config.toml
hidden_size = 224
num_attention_heads = 4
norm = "rmsnorm"
positions = "rope"
init_std_qkv = 0.0203
init_std_o = 0.00476
init_std_down = 0.00254
optimizer = "muon_variant"
max_grad_norm = 0.5
decay_shape = "cos"
final_lr_fraction = 0.0
max_seq_len = 512
doc_mask = true
train_tokens = 382200000
Each number is 200 + 40 x the weight over its row's rms, rounded and kept within 0 to 999. Layers, rows and columns count from 0. The size before them is the row's rms in percent of the matrix's.

# gate: layer 3 MLP gate, 896x224, rms 0.116, rows 54-74, columns 112-223
# up: layer 3 MLP up, 896x224, rms 0.121, rows 54-74, columns 112-223
# down: layer 3 MLP down (transposed), 896x224, rms 0.0585, rows 54-73, columns 112-223
gate54,084,213,201,276,229,221,183,169,254,252,267,256,200,187,216,254,227,144,211,264,221,215,287,195,169,254,287,171,216,163,175,198,216,219,179,186,249,206,241,221,142,210,193,130,253,241,225,161,227,202,225,273,221,160,197,233,158,161,168,236,125,241,152,245,135,205,204,241,196,238,146,191,160,214,102,174,193,225,178,241,120,223,218,277,205,157,190,213,235,183,237,228,165,191,281,177,178,218,257,237,194,247,197,127,206,290,227,168,189,152,201,213,172
up54,101,237,208,133,197,207,190,222,166,147,111,133,184,217,268,156,143,297,181,187,192,170,119,196,184,194,195,178,198,166,212,169,224,135,128,146,209,235,165,196,233,167,151,172,163,165,186,199,166,210,197,187,222,229,188,164,263,220,224,185,235,169,260,148,178,248,270,186,192,213,239,180,197,232,237,209,196,196,202,144,239,178,238,175,124,236,233,182,176,184,192,178,148,231,200,264,146,161,160,254,244,142,289,194,147,111,166,270,195,208,196,178,198
down54,089,210,168,152,191,191,207,209,139,265,253,254,158,156,182,231,250,215,209,230,231,194,158,221,167,207,183,140,174,233,361,175,175,151,240,182,156,162,192,147,227,253,168,188,204,186,213,232,290,179,258,188,247,262,145,191,210,158,216,196,204,227,172,234,274,175,159,305,256,167,218,169,199,220,156,171,170,235,187,265,223,126,128,167,139,126,277,236,190,201,181,123,230,154,127,176,263,163,213,172,243,233,204,238,150,230,237,181,209,227,192,182,212
gate55,092,81,227,223,201,122,246,141,184,210,270,249,176,223,192,169,234,155,236,228,263,198,181,203,201,168,232,186,185,198,190,224,214,211,208,184,193,206,187,239,263,241,227,128,211,183,279,220,134,268,209,176,251,232,151,187,105,205,164,193,117,215,159,172,217,232,184,246,222,149,215,266,212,202,215,300,248,195,265,162,248,209,190,225,173,174,176,202,252,180,205,195,222,141,205,154,230,145,175,196,207,235,214,238,224,263,206,203,203,240,119,184,163
up55,085,243,202,180,148,130,284,216,178,163,238,260,220,217,198,175,209,219,209,234,174,220,204,250,220,217,201,210,216,173,267,202,141,237,216,205,228,192,227,258,187,203,233,180,187,286,200,153,235,216,226,130,181,267,246,214,192,165,166,210,290,223,164,108,211,233,146,200,207,262,222,186,245,108,213,253,132,186,213,216,195,240,71,150,195,262,208,281,246,234,268,290,258,206,245,137,140,138,180,229,217,241,227,157,195,145,232,229,205,199,189,159,194
down55,094,127,184,181,181,173,259,144,177,169,181,155,234,232,184,208,220,201,177,127,123,221,229,176,195,190,237,123,263,202,82,198,209,195,221,181,184,193,192,183,236,156,185,187,158,222,240,245,183,192,160,173,150,113,230,222,181,219,199,190,158,247,223,233,204,188,258,175,170,213,239,247,221,274,231,188,161,203,254,138,256,234,144,208,200,179,204,177,114,217,212,152,226,210,303,202,226,176,219,260,203,237,233,247,208,193,181,170,192,179,214,209,110
gate56,099,194,196,161,174,221,229,213,183,246,196,231,170,228,184,75,300,308,154,254,187,261,191,179,213,246,200,259,273,224,228,201,186,221,219,209,210,191,256,239,158,123,204,246,196,209,213,202,222,202,111,170,229,208,194,189,206,196,228,187,134,156,221,192,194,208,149,171,181,253,192,248,188,129,203,190,296,239,212,140,187,208,312,180,197,236,238,232,215,181,221,154,163,208,159,235,255,228,216,207,197,154,236,177,197,174,226,221,222,170,215,226,215
up56,101,220,219,231,228,228,171,224,164,179,226,178,187,251,191,206,189,158,205,228,226,195,227,161,160,201,267,136,194,167,260,204,238,169,214,175,115,255,242,288,176,211,240,226,227,302,202,202,288,140,267,156,199,182,160,205,241,239,236,163,124,211,196,161,218,205,180,200,241,219,201,163,232,246,200,237,154,126,202,260,203,189,201,201,230,257,250,264,175,144,278,84,232,218,202,212,222,184,178,175,201,210,176,177,148,238,186,211,275,255,186,262,216
down56,104,183,192,215,275,170,204,249,218,185,275,249,130,212,109,175,255,188,197,224,173,197,254,191,187,227,259,186,211,207,180,234,243,285,150,230,200,155,192,226,198,157,202,238,219,210,242,184,206,174,167,221,191,189,237,251,287,233,318,190,131,175,231,170,187,198,220,209,161,219,133,166,176,147,196,260,245,207,232,196,218,308,230,202,182,213,243,208,158,185,202,223,216,190,203,232,169,163,203,252,181,161,216,209,262,152,138,191,158,185,172,268,166
gate57,096,200,170,213,165,213,167,211,183,157,183,254,213,198,213,215,201,172,191,142,224,213,192,267,166,224,180,167,217,221,182,130,221,169,209,158,170,244,191,204,129,222,266,207,211,236,211,218,232,160,119,196,252,176,195,182,119,149,151,241,212,192,258,206,207,188,152,182,225,143,141,230,133,307,266,316,209,249,229,232,145,161,167,173,160,203,194,252,231,221,218,131,225,212,235,201,194,242,312,177,240,226,234,194,109,136,201,233,204,173,253,180,193
up57,100,231,240,216,249,155,170,180,132,181,219,188,207,204,256,104,206,160,145,219,185,238,234,182,271,199,161,186,217,219,235,170,269,201,269,170,206,155,174,260,213,196,241,218,201,201,228,239,169,160,151,185,147,220,138,248,180,141,161,288,222,197,213,150,184,241,198,151,236,228,177,156,109,180,217,227,165,226,272,176,145,130,159,183,141,219,126,284,190,170,107,190,189,225,221,206,161,168,210,181,231,201,220,155,213,143,230,235,147,170,186,141,174
down57,106,191,258,181,211,223,248,165,203,258,222,152,208,201,182,181,149,157,224,180,236,130,137,151,297,194,173,131,148,199,164,178,236,194,154,186,252,140,138,231,237,165,207,230,247,193,198,172,186,184,250,235,242,224,225,206,224,143,268,215,263,109,262,219,252,154,212,139,153,258,154,279,253,170,178,231,183,178,201,208,196,243,198,251,214,218,209,229,177,185,111,243,228,200,237,179,166,257,250,162,240,269,201,213,195,149,242,234,158,204,176,184,248
gate58,101,132,227,232,132,210,198,186,205,214,142,174,184,235,148,214,161,166,263,191,231,189,219,181,239,165,191,117,214,129,198,251,198,229,123,248,141,202,117,202,227,237,160,187,221,191,187,144,232,200,208,167,183,209,185,210,270,213,181,262,203,179,194,232,186,146,182,196,239,182,256,190,188,174,241,179,276,172,234,146,149,177,246,212,124,73,259,174,197,161,173,176,219,140,163,142,132,179,209,234,189,171,160,142,213,219,201,237,220,208,212,165,238
up58,102,208,243,221,231,170,198,243,151,221,178,209,223,183,208,138,270,170,228,221,186,158,166,172,255,216,194,201,193,192,222,289,142,239,196,148,173,164,179,194,100,161,191,244,145,255,196,257,186,145,280,247,263,213,158,263,228,158,185,116,186,246,179,208,184,209,195,178,141,216,175,233,163,224,161,240,229,284,150,125,201,115,118,215,197,238,220,191,191,233,207,181,230,269,148,253,253,192,273,238,227,234,231,210,207,190,211,191,219,273,168,181,206
down58,102,174,180,259,206,151,126,214,189,144,189,185,234,252,181,157,143,130,282,269,228,169,238,267,194,215,169,146,159,165,224,166,149,162,215,241,210,195,181,197,244,198,230,194,218,102,161,202,214,259,193,194,229,179,157,285,271,208,149,194,202,221,201,219,187,172,187,207,221,153,263,206,195,223,240,192,208,218,241,207,265,139,177,153,231,212,231,181,206,136,259,152,160,172,195,224,310,207,193,155,198,188,184,205,271,211,209,204,210,217,172,213,190
gate59,105,237,138,121,230,144,142,230,183,177,177,210,192,154,137,185,188,183,136,159,232,237,171,142,179,195,259,169,206,202,203,145,210,170,196,193,221,140,295,235,209,241,193,209,179,228,207,204,194,192,140,102,177,265,321,185,147,200,175,204,232,217,218,181,214,236,240,245,220,150,167,147,120,243,225,171,235,213,197,204,155,221,134,187,201,224,184,190,240,171,228,199,203,243,250,236,169,183,249,245,130,229,223,139,258,230,179,149,224,285,163,155,206
up59,102,208,235,118,244,213,247,183,226,247,193,179,204,195,198,203,201,216,221,140,200,152,197,146,207,239,190,176,216,224,142,179,231,232,173,193,208,165,206,183,277,218,157,198,273,253,149,234,201,223,259,118,204,177,276,187,272,228,236,148,237,231,170,241,111,246,266,195,213,249,134,160,255,232,265,226,214,186,285,216,175,210,220,177,250,250,222,176,280,136,210,198,269,189,253,118,191,175,172,185,233,171,158,182,197,196,210,178,183,239,151,114,168
down59,100,154,225,261,240,224,203,195,163,182,196,214,133,166,165,219,222,198,190,206,116,201,188,259,197,217,225,157,201,183,260,253,150,162,193,150,166,244,185,201,219,149,224,251,152,183,210,237,186,237,184,272,146,216,197,141,93,282,162,217,245,240,223,143,245,216,189,214,215,193,272,272,218,104,213,131,142,164,197,214,163,254,208,105,218,278,220,170,153,235,176,296,242,261,145,234,237,261,242,176,183,250,187,152,180,231,159,268,209,175,165,184,198
gate60,102,165,226,150,290,224,246,218,120,231,206,78,184,247,176,137,186,208,208,167,143,154,195,187,194,256,188,222,206,216,270,154,170,206,146,228,167,207,217,206,210,267,218,149,179,135,205,222,152,121,184,225,228,215,183,234,175,212,195,164,174,274,138,139,226,179,178,175,213,203,198,105,198,225,206,159,199,229,193,212,201,185,208,212,211,204,236,260,156,180,160,199,181,148,215,150,182,223,183,278,161,137,266,207,242,170,144,213,152,167,247,127,229
up60,100,212,199,160,243,219,204,172,251,297,209,224,201,222,155,145,258,214,222,242,186,152,142,229,195,241,258,183,203,192,212,205,207,247,133,187,154,195,183,164,257,202,159,228,141,217,196,206,123,145,213,202,210,237,241,198,183,203,246,346,252,214,181,259,203,212,199,220,181,161,176,283,173,137,185,247,226,106,214,170,281,258,217,124,198,242,212,215,245,172,159,282,226,186,233,232,139,211,191,213,224,261,232,176,204,154,225,234,211,279,228,193,161
down60,102,247,174,241,158,170,193,182,217,179,173,265,220,236,206,232,125,160,199,215,190,138,224,144,229,192,150,235,237,228,229,215,190,263,210,164,164,261,214,151,236,212,239,208,204,239,181,264,192,160,193,168,173,205,185,187,283,151,207,197,208,244,208,301,200,161,191,226,309,227,280,195,224,130,209,188,179,160,216,258,193,217,194,121,217,169,202,149,247,213,139,158,148,171,196,225,249,217,184,172,93,109,245,186,187,153,171,175,147,328,271,260,208
gate61,106,203,159,271,322,156,255,133,188,123,163,98,226,208,265,205,189,191,209,195,203,224,191,140,237,155,151,198,226,222,153,150,187,179,201,225,194,221,180,161,223,187,145,142,240,140,187,186,144,184,165,168,231,147,239,173,108,219,196,152,198,225,151,229,184,204,175,244,199,146,229,188,193,246,233,188,241,214,242,223,198,205,245,267,205,211,197,194,204,254,178,232,185,235,174,161,197,128,207,184,171,192,224,198,171,184,123,147,209,160,248,184,207
up61,099,222,151,207,219,192,214,177,154,196,141,198,142,214,141,209,233,246,266,176,237,123,220,183,303,163,165,189,249,167,149,195,170,212,208,167,121,188,214,204,178,258,226,225,191,207,207,234,179,216,197,239,198,244,197,165,257,169,192,191,126,226,188,208,294,208,143,232,197,107,200,201,168,178,257,247,182,211,256,268,230,248,243,154,174,259,237,143,171,235,163,179,134,202,213,185,230,184,182,198,153,199,212,251,135,233,206,222,154,175,224,289,260
down61,098,217,185,216,189,133,190,178,175,165,170,121,193,223,143,163,136,195,236,201,242,257,181,136,155,224,196,194,169,165,250,222,215,151,252,212,165,154,172,238,170,210,196,92,237,198,196,292,241,203,147,220,213,150,231,246,186,234,235,169,168,166,226,235,164,201,163,233,166,178,198,214,169,185,148,165,172,110,165,302,173,169,197,194,216,139,195,172,169,277,222,77,164,243,220,191,221,168,148,206,245,152,187,185,162,243,239,188,127,261,232,188,226
gate62,081,166,203,265,193,191,214,109,194,287,201,186,210,207,153,270,187,254,209,213,145,184,159,188,211,214,194,187,220,194,214,180,235,242,209,230,169,192,272,174,182,211,229,233,135,222,147,188,246,242,143,139,137,165,201,181,244,156,169,177,223,215,164,244,182,97,243,175,137,188,161,114,228,184,200,208,227,210,242,223,197,105,157,208,244,251,210,180,114,157,186,231,216,259,207,239,238,215,177,203,176,226,195,288,219,266,191,170,192,221,184,302,194
up62,088,184,164,174,160,236,211,243,257,214,219,173,218,262,218,162,185,212,161,223,243,174,236,161,219,167,184,272,223,249,223,236,179,136,242,215,179,227,95,182,214,233,207,138,225,101,240,218,168,248,217,210,235,211,238,263,188,261,184,183,177,199,196,241,239,204,235,231,183,198,253,187,235,204,268,176,170,202,247,236,232,214,149,166,229,244,207,203,193,191,200,163,211,135,182,227,173,276,203,203,275,225,162,237,269,236,145,219,196,220,155,97,199
down62,091,198,162,206,268,213,192,196,223,276,229,212,213,214,186,199,185,253,151,294,198,165,213,239,172,227,218,159,217,158,293,181,158,185,241,233,217,221,202,185,206,226,226,213,146,164,217,227,207,201,244,131,216,263,223,215,228,177,191,201,245,192,145,265,206,168,178,193,191,170,227,213,168,196,158,192,187,215,191,269,215,153,168,140,161,204,234,192,214,170,182,39,204,212,152,183,261,147,253,179,252,177,228,240,177,240,141,147,198,165,144,156,193
gate63,097,180,193,253,199,195,252,217,245,186,232,151,245,152,234,176,245,173,179,203,179,189,191,251,182,130,138,146,168,145,218,218,137,211,191,203,205,255,280,171,215,214,192,157,224,232,217,177,185,216,198,201,240,241,158,219,180,181,268,228,238,193,136,177,146,143,159,189,183,248,146,190,174,276,217,207,193,221,240,295,163,195,171,190,185,169,193,159,211,280,110,240,121,164,159,230,189,170,273,219,231,193,182,213,224,120,210,237,161,185,263,248,181
up63,101,192,288,250,226,250,187,210,144,206,180,177,169,115,293,252,255,206,171,237,246,105,226,124,219,257,183,217,201,154,227,195,257,219,216,150,202,123,240,207,144,180,272,150,231,169,225,221,203,158,179,181,243,171,183,208,165,208,190,242,196,262,238,154,185,165,198,199,223,169,216,277,209,197,210,136,234,244,115,156,212,181,188,192,168,130,211,174,187,204,164,206,286,273,173,228,234,178,184,194,189,194,196,205,226,189,155,207,131,254,185,281,218
down63,100,276,220,229,202,249,218,204,201,257,230,201,256,173,231,225,233,241,224,195,198,202,215,101,261,189,214,194,207,122,240,135,235,174,203,162,248,160,258,152,229,167,199,197,170,141,178,178,184,163,163,164,175,180,119,209,178,279,156,240,282,253,199,243,193,121,189,214,235,158,209,229,220,248,211,204,222,117,207,198,138,281,169,181,253,188,187,193,222,145,226,269,177,225,271,128,266,222,160,223,190,193,151,229,197,213,227,166,223,171,228,243,208
gate64,093,272,234,237,227,222,164,191,188,202,258,135,178,196,220,160,200,154,187,223,223,201,230,209,188,244,274,158,201,166,217,227,241,190,186,294,146,191,183,152,240,209,190,222,269,221,195,239,128,183,286,222,212,173,203,224,215,196,191,188,164,236,80,229,233,181,310,190,174,219,199,182,194,184,165,122,224,169,132,214,171,219,178,177,208,239,190,216,194,250,183,283,246,164,238,242,220,270,162,152,205,223,161,207,146,206,128,176,148,179,191,272,201
up64,087,211,205,276,226,192,190,201,192,147,214,175,233,168,197,151,198,172,218,194,239,220,225,239,181,177,175,145,130,180,175,224,229,193,224,288,149,206,161,233,165,102,237,247,253,249,172,225,187,188,276,217,106,200,146,153,140,196,138,224,108,286,157,192,173,240,204,165,135,252,126,202,187,215,210,205,168,157,160,212,172,223,234,142,187,190,245,108,203,169,182,161,263,190,190,165,188,277,171,198,143,175,142,194,187,222,124,237,204,132,179,155,240
down64,084,225,187,169,199,202,145,244,202,196,213,173,189,189,216,226,198,199,173,196,239,152,111,204,237,224,212,244,199,265,248,179,238,236,200,138,276,227,235,230,199,199,185,173,169,168,263,158,184,178,153,187,211,181,215,211,220,190,259,201,279,210,307,208,223,163,137,162,202,217,248,216,184,188,236,246,167,146,141,174,213,242,267,197,169,169,122,177,168,223,234,383,143,250,204,222,231,123,186,266,175,249,201,176,271,194,201,202,186,247,222,245,152
gate65,098,117,126,239,211,195,175,158,198,113,134,154,154,251,268,211,214,151,271,207,167,238,239,256,168,164,171,185,265,189,168,262,186,229,161,198,186,178,244,150,150,211,198,193,201,188,266,220,220,231,144,181,260,190,213,253,200,245,221,217,165,175,170,279,190,188,217,230,197,223,263,209,151,222,172,178,111,235,228,147,208,174,183,220,153,206,241,177,90,205,243,274,220,264,179,151,262,149,158,243,219,178,194,235,178,252,191,165,215,252,263,183,185
up65,105,257,167,172,159,217,172,188,253,196,230,227,217,105,182,166,186,193,141,209,221,237,201,199,211,204,159,213,232,239,187,203,175,160,160,89,207,296,241,250,272,154,216,167,167,240,142,164,222,192,191,266,198,142,153,180,203,185,129,149,215,247,279,147,215,216,202,243,262,232,191,204,202,134,181,170,166,162,159,211,195,262,216,172,242,241,193,207,131,260,223,104,174,125,187,228,184,307,94,180,227,333,166,200,238,294,209,262,249,213,242,159,180
down65,095,208,149,173,214,251,154,193,199,202,193,246,263,183,196,182,201,349,168,174,201,243,85,204,203,182,185,239,193,217,272,223,172,242,193,166,203,202,173,269,211,165,185,239,165,185,212,154,186,256,146,272,187,229,238,147,306,235,234,240,234,194,137,218,215,202,234,163,187,201,202,163,187,198,236,248,195,176,249,280,200,157,141,145,177,133,219,239,146,229,236,213,192,198,239,220,215,215,190,195,195,169,236,135,250,211,106,275,176,141,202,218,151
gate66,097,185,158,203,210,178,268,170,266,243,160,178,261,152,223,196,186,178,234,205,210,221,143,280,213,191,198,210,219,250,221,214,231,208,179,191,120,192,160,175,168,185,220,241,137,190,264,163,125,245,281,191,183,260,217,177,190,213,178,201,249,189,171,155,187,240,211,231,164,213,223,204,288,249,205,234,155,168,154,209,209,184,181,218,214,206,154,173,210,270,216,222,190,149,152,207,226,193,207,214,203,187,189,219,180,261,167,204,256,212,230,256,224
up66,099,197,187,183,166,196,115,175,168,216,217,114,137,195,190,185,188,249,214,165,183,280,165,112,200,194,123,267,198,210,226,186,237,229,171,189,191,171,187,232,183,260,226,227,218,201,216,175,179,134,194,226,235,178,162,218,187,233,191,239,263,187,186,205,194,177,262,227,180,238,235,275,208,265,158,188,203,201,207,207,142,227,219,202,158,158,221,214,188,265,211,156,218,179,184,251,212,211,242,165,270,180,209,252,165,254,104,209,177,154,157,149,187
down66,105,216,178,169,265,169,103,200,224,177,188,204,148,237,183,153,227,229,188,156,195,160,224,248,291,166,180,212,252,202,217,176,167,239,181,141,167,198,254,178,273,227,241,229,214,283,246,224,200,211,232,192,163,251,250,214,194,195,290,223,174,183,188,140,198,232,150,107,160,266,185,251,277,235,188,254,236,200,188,142,203,317,195,247,181,211,216,234,214,211,205,97,164,149,170,186,226,195,247,156,147,200,193,171,150,215,248,166,147,185,257,179,222
gate67,096,204,159,118,198,249,232,236,169,210,226,202,205,205,126,215,185,238,172,131,240,209,185,161,226,227,250,274,194,208,202,255,149,232,214,259,213,226,207,198,207,246,180,260,240,131,163,189,174,212,170,134,233,246,185,264,189,231,137,253,130,240,206,218,250,268,166,150,154,262,172,180,198,174,207,202,199,187,202,137,258,175,292,239,176,236,182,195,206,218,253,236,222,203,221,163,218,148,93,258,146,158,168,191,246,210,226,190,170,181,243,160,212
up67,095,139,102,159,227,165,230,195,245,206,250,182,203,226,205,201,181,204,197,163,234,220,237,229,180,216,266,215,242,223,231,93,171,171,186,214,235,202,226,209,176,202,268,150,221,231,263,225,191,282,238,220,161,185,158,203,189,206,234,201,171,220,171,143,192,199,206,215,150,223,225,155,165,213,190,210,203,226,230,179,132,209,257,209,176,170,183,232,191,265,191,134,177,260,252,184,221,178,150,221,207,198,234,165,182,162,220,148,206,178,121,190,213
down67,098,281,238,252,195,190,124,276,229,198,196,272,299,183,228,175,247,149,192,220,213,226,233,219,204,180,193,203,213,193,156,213,147,190,190,270,240,203,243,200,236,138,156,245,167,195,188,153,213,182,200,222,257,156,253,249,199,192,142,240,238,233,226,274,237,162,169,226,252,186,205,182,201,122,254,207,212,239,130,212,182,176,169,232,174,172,132,248,164,150,214,199,298,239,169,251,198,185,216,240,237,284,207,283,228,221,111,226,225,167,163,195,259
gate68,103,124,199,133,268,226,124,228,239,309,241,149,243,212,206,156,184,249,146,222,177,221,204,204,218,197,240,240,251,240,226,152,175,163,205,188,211,152,230,202,97,164,265,181,204,193,181,183,213,184,204,172,207,211,294,165,181,189,221,188,268,227,164,191,183,82,285,219,177,150,225,180,234,277,232,218,191,153,275,227,248,188,140,189,199,152,261,204,195,211,252,190,207,194,174,171,181,207,287,225,211,240,274,262,93,215,233,188,191,174,256,204,137
up68,102,177,193,194,258,208,165,191,221,215,216,242,216,129,211,179,237,223,227,187,211,214,172,231,207,239,242,254,155,96,201,143,212,229,164,222,192,240,160,167,216,185,152,241,249,242,191,138,200,165,220,258,276,177,186,267,136,252,186,242,135,166,216,232,207,239,239,102,233,178,232,156,207,253,215,199,187,194,185,157,261,219,159,181,208,299,190,188,183,192,164,214,219,197,245,148,89,242,206,233,141,204,253,188,225,185,175,223,203,242,192,216,208
down68,105,191,170,220,232,232,169,154,236,199,157,195,233,292,141,155,221,253,150,204,213,223,204,103,190,180,242,235,77,230,192,192,207,210,270,245,172,215,198,216,218,214,226,184,273,192,221,214,211,179,221,170,201,198,177,168,241,252,149,231,278,159,214,219,232,185,205,214,252,281,113,185,238,249,173,154,196,196,252,152,244,207,225,157,214,200,234,197,199,115,151,214,196,158,225,185,205,193,255,273,169,266,203,189,178,240,229,188,235,293,231,223,140
gate69,102,197,180,198,232,222,245,154,200,213,133,217,176,238,179,138,197,186,254,251,173,149,238,141,223,207,264,252,211,157,222,110,231,193,165,235,194,162,166,229,256,148,156,192,254,231,248,243,206,226,218,179,159,173,198,193,189,204,199,155,141,231,195,232,175,118,236,168,271,180,299,205,111,188,224,165,228,161,179,192,266,255,227,183,83,166,216,213,145,191,212,184,140,220,240,125,240,243,178,194,134,163,224,247,184,206,114,148,220,223,283,148,219
up69,099,239,205,116,167,254,199,210,216,162,198,91,169,207,223,215,239,219,217,241,120,219,204,189,244,201,162,252,185,191,207,189,219,135,273,186,191,211,200,146,252,205,145,231,179,270,193,156,208,210,191,217,222,222,195,206,144,234,308,184,260,250,158,99,173,161,167,205,220,214,162,152,166,207,155,253,180,165,202,218,209,129,193,227,234,193,195,228,224,239,169,187,196,215,171,211,189,267,191,174,220,193,189,212,206,193,197,220,159,254,232,170,171
down69,101,185,237,199,132,194,219,131,244,225,195,249,132,199,254,253,170,198,187,229,197,129,158,189,189,209,236,167,210,116,197,151,205,160,233,227,184,87,177,187,187,226,188,145,268,185,258,157,247,246,244,148,201,278,220,185,187,96,253,238,173,202,160,193,140,256,229,247,191,181,235,287,183,211,285,176,254,186,172,244,220,268,181,139,185,177,89,182,195,205,236,277,205,175,221,173,214,153,192,188,155,210,169,174,247,194,172,272,171,194,206,235,267
gate70,095,217,149,220,216,253,107,189,142,259,212,208,228,155,228,172,105,230,156,239,204,235,287,279,253,228,304,145,190,200,290,160,168,181,193,156,132,233,147,182,214,191,178,225,161,157,173,193,178,220,239,208,158,267,174,169,199,222,140,217,249,218,196,167,148,186,204,237,179,232,181,187,131,176,188,177,223,183,161,141,242,213,158,225,233,210,219,176,188,198,179,252,185,229,242,168,155,158,250,287,173,242,223,231,186,146,194,183,211,198,233,259,195
up70,096,174,147,248,229,190,184,232,214,154,188,179,260,174,149,172,170,193,172,253,220,239,197,253,176,234,237,243,156,171,253,241,186,106,144,191,246,146,175,193,284,246,169,199,210,234,224,216,188,190,133,227,260,229,215,168,238,236,209,291,213,169,128,267,289,193,231,151,227,218,192,205,261,172,254,241,226,267,186,192,172,229,192,271,179,241,183,254,229,174,188,149,264,231,177,251,171,181,196,165,221,262,285,181,253,222,144,202,239,198,183,219,151
down70,100,171,176,185,221,195,235,165,171,174,246,222,205,222,231,197,160,202,160,180,177,200,216,176,220,188,199,105,244,186,163,194,223,189,248,217,191,194,236,256,201,132,164,246,108,154,222,222,241,213,251,179,159,171,224,226,175,185,214,158,211,218,276,206,104,153,203,191,192,225,185,204,239,176,112,235,232,125,198,205,264,194,182,155,213,204,297,222,238,233,181,183,175,179,219,159,276,189,152,245,158,227,145,317,248,221,216,150,136,241,130,206,246
gate71,109,187,204,192,228,175,249,237,131,197,191,255,272,218,252,254,213,248,183,181,187,215,200,240,294,137,210,213,136,183,212,194,209,150,176,222,221,121,139,174,210,285,182,224,174,194,166,137,178,238,197,143,176,214,151,236,224,156,206,251,163,176,182,236,238,192,239,201,179,128,166,198,194,146,207,184,308,182,201,294,224,110,237,153,219,180,237,238,166,213,157,201,247,210,175,239,157,202,183,245,228,246,161,225,254,190,102,205,215,130,214,194,168
up71,109,166,202,167,191,202,207,219,253,225,173,252,187,208,212,231,238,223,250,229,267,207,195,165,217,210,182,199,261,213,181,226,254,199,191,269,160,237,196,205,178,189,170,223,201,236,209,219,221,288,228,204,173,182,98,243,195,200,237,217,265,217,237,205,214,183,201,169,116,241,185,196,210,187,207,262,216,171,223,186,153,160,174,167,156,245,200,168,226,138,211,213,151,156,210,257,220,135,269,206,236,247,235,210,178,167,170,197,217,111,161,171,139
down71,109,198,229,186,231,155,162,117,213,190,225,165,222,157,147,168,171,261,171,237,189,126,166,239,237,221,225,177,223,179,245,232,193,196,261,190,248,236,208,205,223,156,189,101,244,182,197,168,285,157,149,241,200,248,243,170,208,262,177,163,217,218,178,182,244,219,184,133,240,158,228,161,202,101,196,249,249,242,192,235,240,260,173,207,223,237,215,158,197,223,114,219,184,149,184,223,179,218,255,203,147,251,198,325,260,196,190,218,192,194,170,193,231
gate72,103,172,205,180,171,139,301,173,234,174,200,199,298,186,142,192,198,213,147,186,246,181,238,195,213,182,200,166,197,95,245,170,284,196,171,182,142,255,214,167,202,214,195,193,188,243,162,202,226,161,191,190,163,255,249,157,220,206,232,272,218,209,239,205,182,243,134,221,224,198,232,216,229,151,192,229,198,80,238,239,142,200,190,174,171,154,142,189,179,263,213,175,189,214,256,200,163,168,143,212,292,145,237,246,303,172,169,143,111,146,211,127,192
up72,096,247,229,134,170,161,193,222,153,210,237,147,218,212,216,183,179,189,230,175,174,159,222,245,216,257,197,150,190,179,148,142,205,210,123,234,170,237,230,137,179,197,221,202,251,194,197,149,207,278,195,185,186,196,178,178,272,175,211,152,221,201,188,166,195,197,131,192,150,166,197,241,231,140,217,160,220,218,237,177,245,196,218,202,153,167,178,232,180,213,238,183,246,258,130,233,237,173,247,208,210,260,173,139,186,254,254,208,213,108,183,223,299
down72,097,197,187,126,158,220,173,228,187,247,164,203,126,273,179,270,254,220,216,203,217,221,252,187,209,196,152,180,140,173,182,144,175,201,182,278,312,156,165,216,218,178,119,178,190,206,248,193,273,250,158,236,232,251,227,188,155,208,167,120,148,210,231,181,215,215,274,187,200,179,149,179,151,231,236,243,239,245,187,148,197,220,158,191,235,219,229,189,209,145,191,214,133,197,208,238,206,204,253,245,194,210,212,173,198,177,210,237,243,250,185,277,168
gate73,099,250,204,210,183,179,233,215,230,223,183,195,201,169,268,153,229,212,144,168,251,250,189,147,211,160,223,239,194,237,224,255,267,101,254,228,234,161,260,215,204,213,167,157,157,146,203,222,179,223,217,229,204,236,252,141,203,228,129,173,185,172,160,214,176,150,189,195,212,220,270,247,224,211,220,157,232,159,144,288,249,235,124,207,166,223,264,151,173,267,165,212,184,182,210,159,239,183,238,238,217,219,204,158,103,186,202,174,248,181,258,266,239
up73,102,199,234,223,193,157,186,207,149,199,190,213,161,234,276,174,211,138,227,161,151,199,258,286,173,229,209,252,142,239,209,147,258,172,175,133,183,230,212,176,252,203,197,237,142,188,242,151,191,167,218,196,110,197,218,203,195,178,210,181,182,140,124,150,191,202,192,245,226,229,236,230,185,163,192,136,188,174,246,150,183,202,167,241,201,200,212,254,202,167,205,161,208,238,191,176,188,228,140,185,288,286,199,229,225,240,174,227,258,244,197,145,188
down73,099,166,207,179,246,178,218,138,251,147,240,212,220,256,176,224,153,218,197,129,148,243,188,142,253,216,169,198,227,287,233,193,176,181,145,212,198,247,221,175,217,148,270,147,180,170,220,157,262,198,189,166,163,216,213,231,212,165,190,252,161,215,284,180,267,276,214,190,215,169,227,219,150,179,178,191,292,207,181,211,209,229,266,235,122,174,188,235,220,115,278,171,203,239,171,213,189,268,247,246,234,322,202,167,252,181,225,215,197,147,182,223,184
gate74,103,193,161,215,208,245,226,151,202,213,206,265,211,259,225,189,223,236,170,160,145,198,249,160,234,197,207,252,194,232,214,175,140,231,185,164,200,269,212,201,143,159,157,254,84,220,272,208,167,190,196,231,227,250,277,228,296,182,192,128,251,225,148,166,195,180,253,156,278,195,138,124,140,234,234,224,223,198,217,236,212,182,152,221,244,238,207,294,243,256,190,239,183,188,132,121,179,141,175,265,212,228,216,209,212,227,212,274,135,172,133,202,186
up74,103,217,252,142,156,162,241,143,175,289,227,146,172,243,175,183,180,147,202,190,197,214,216,228,216,108,229,157,273,251,223,93,226,232,191,264,166,237,260,245,145,235,173,230,332,204,178,236,232,216,141,233,181,224,175,183,213,183,168,279,147,218,161,187,197,243,240,135,179,153,214,190,177,250,197,187,257,237,252,220,188,244,197,184,222,240,206,197,236,162,250,233,200,225,159,238,159,147,185,251,143,164,204,150,198,219,219,217,226,142,230,212,256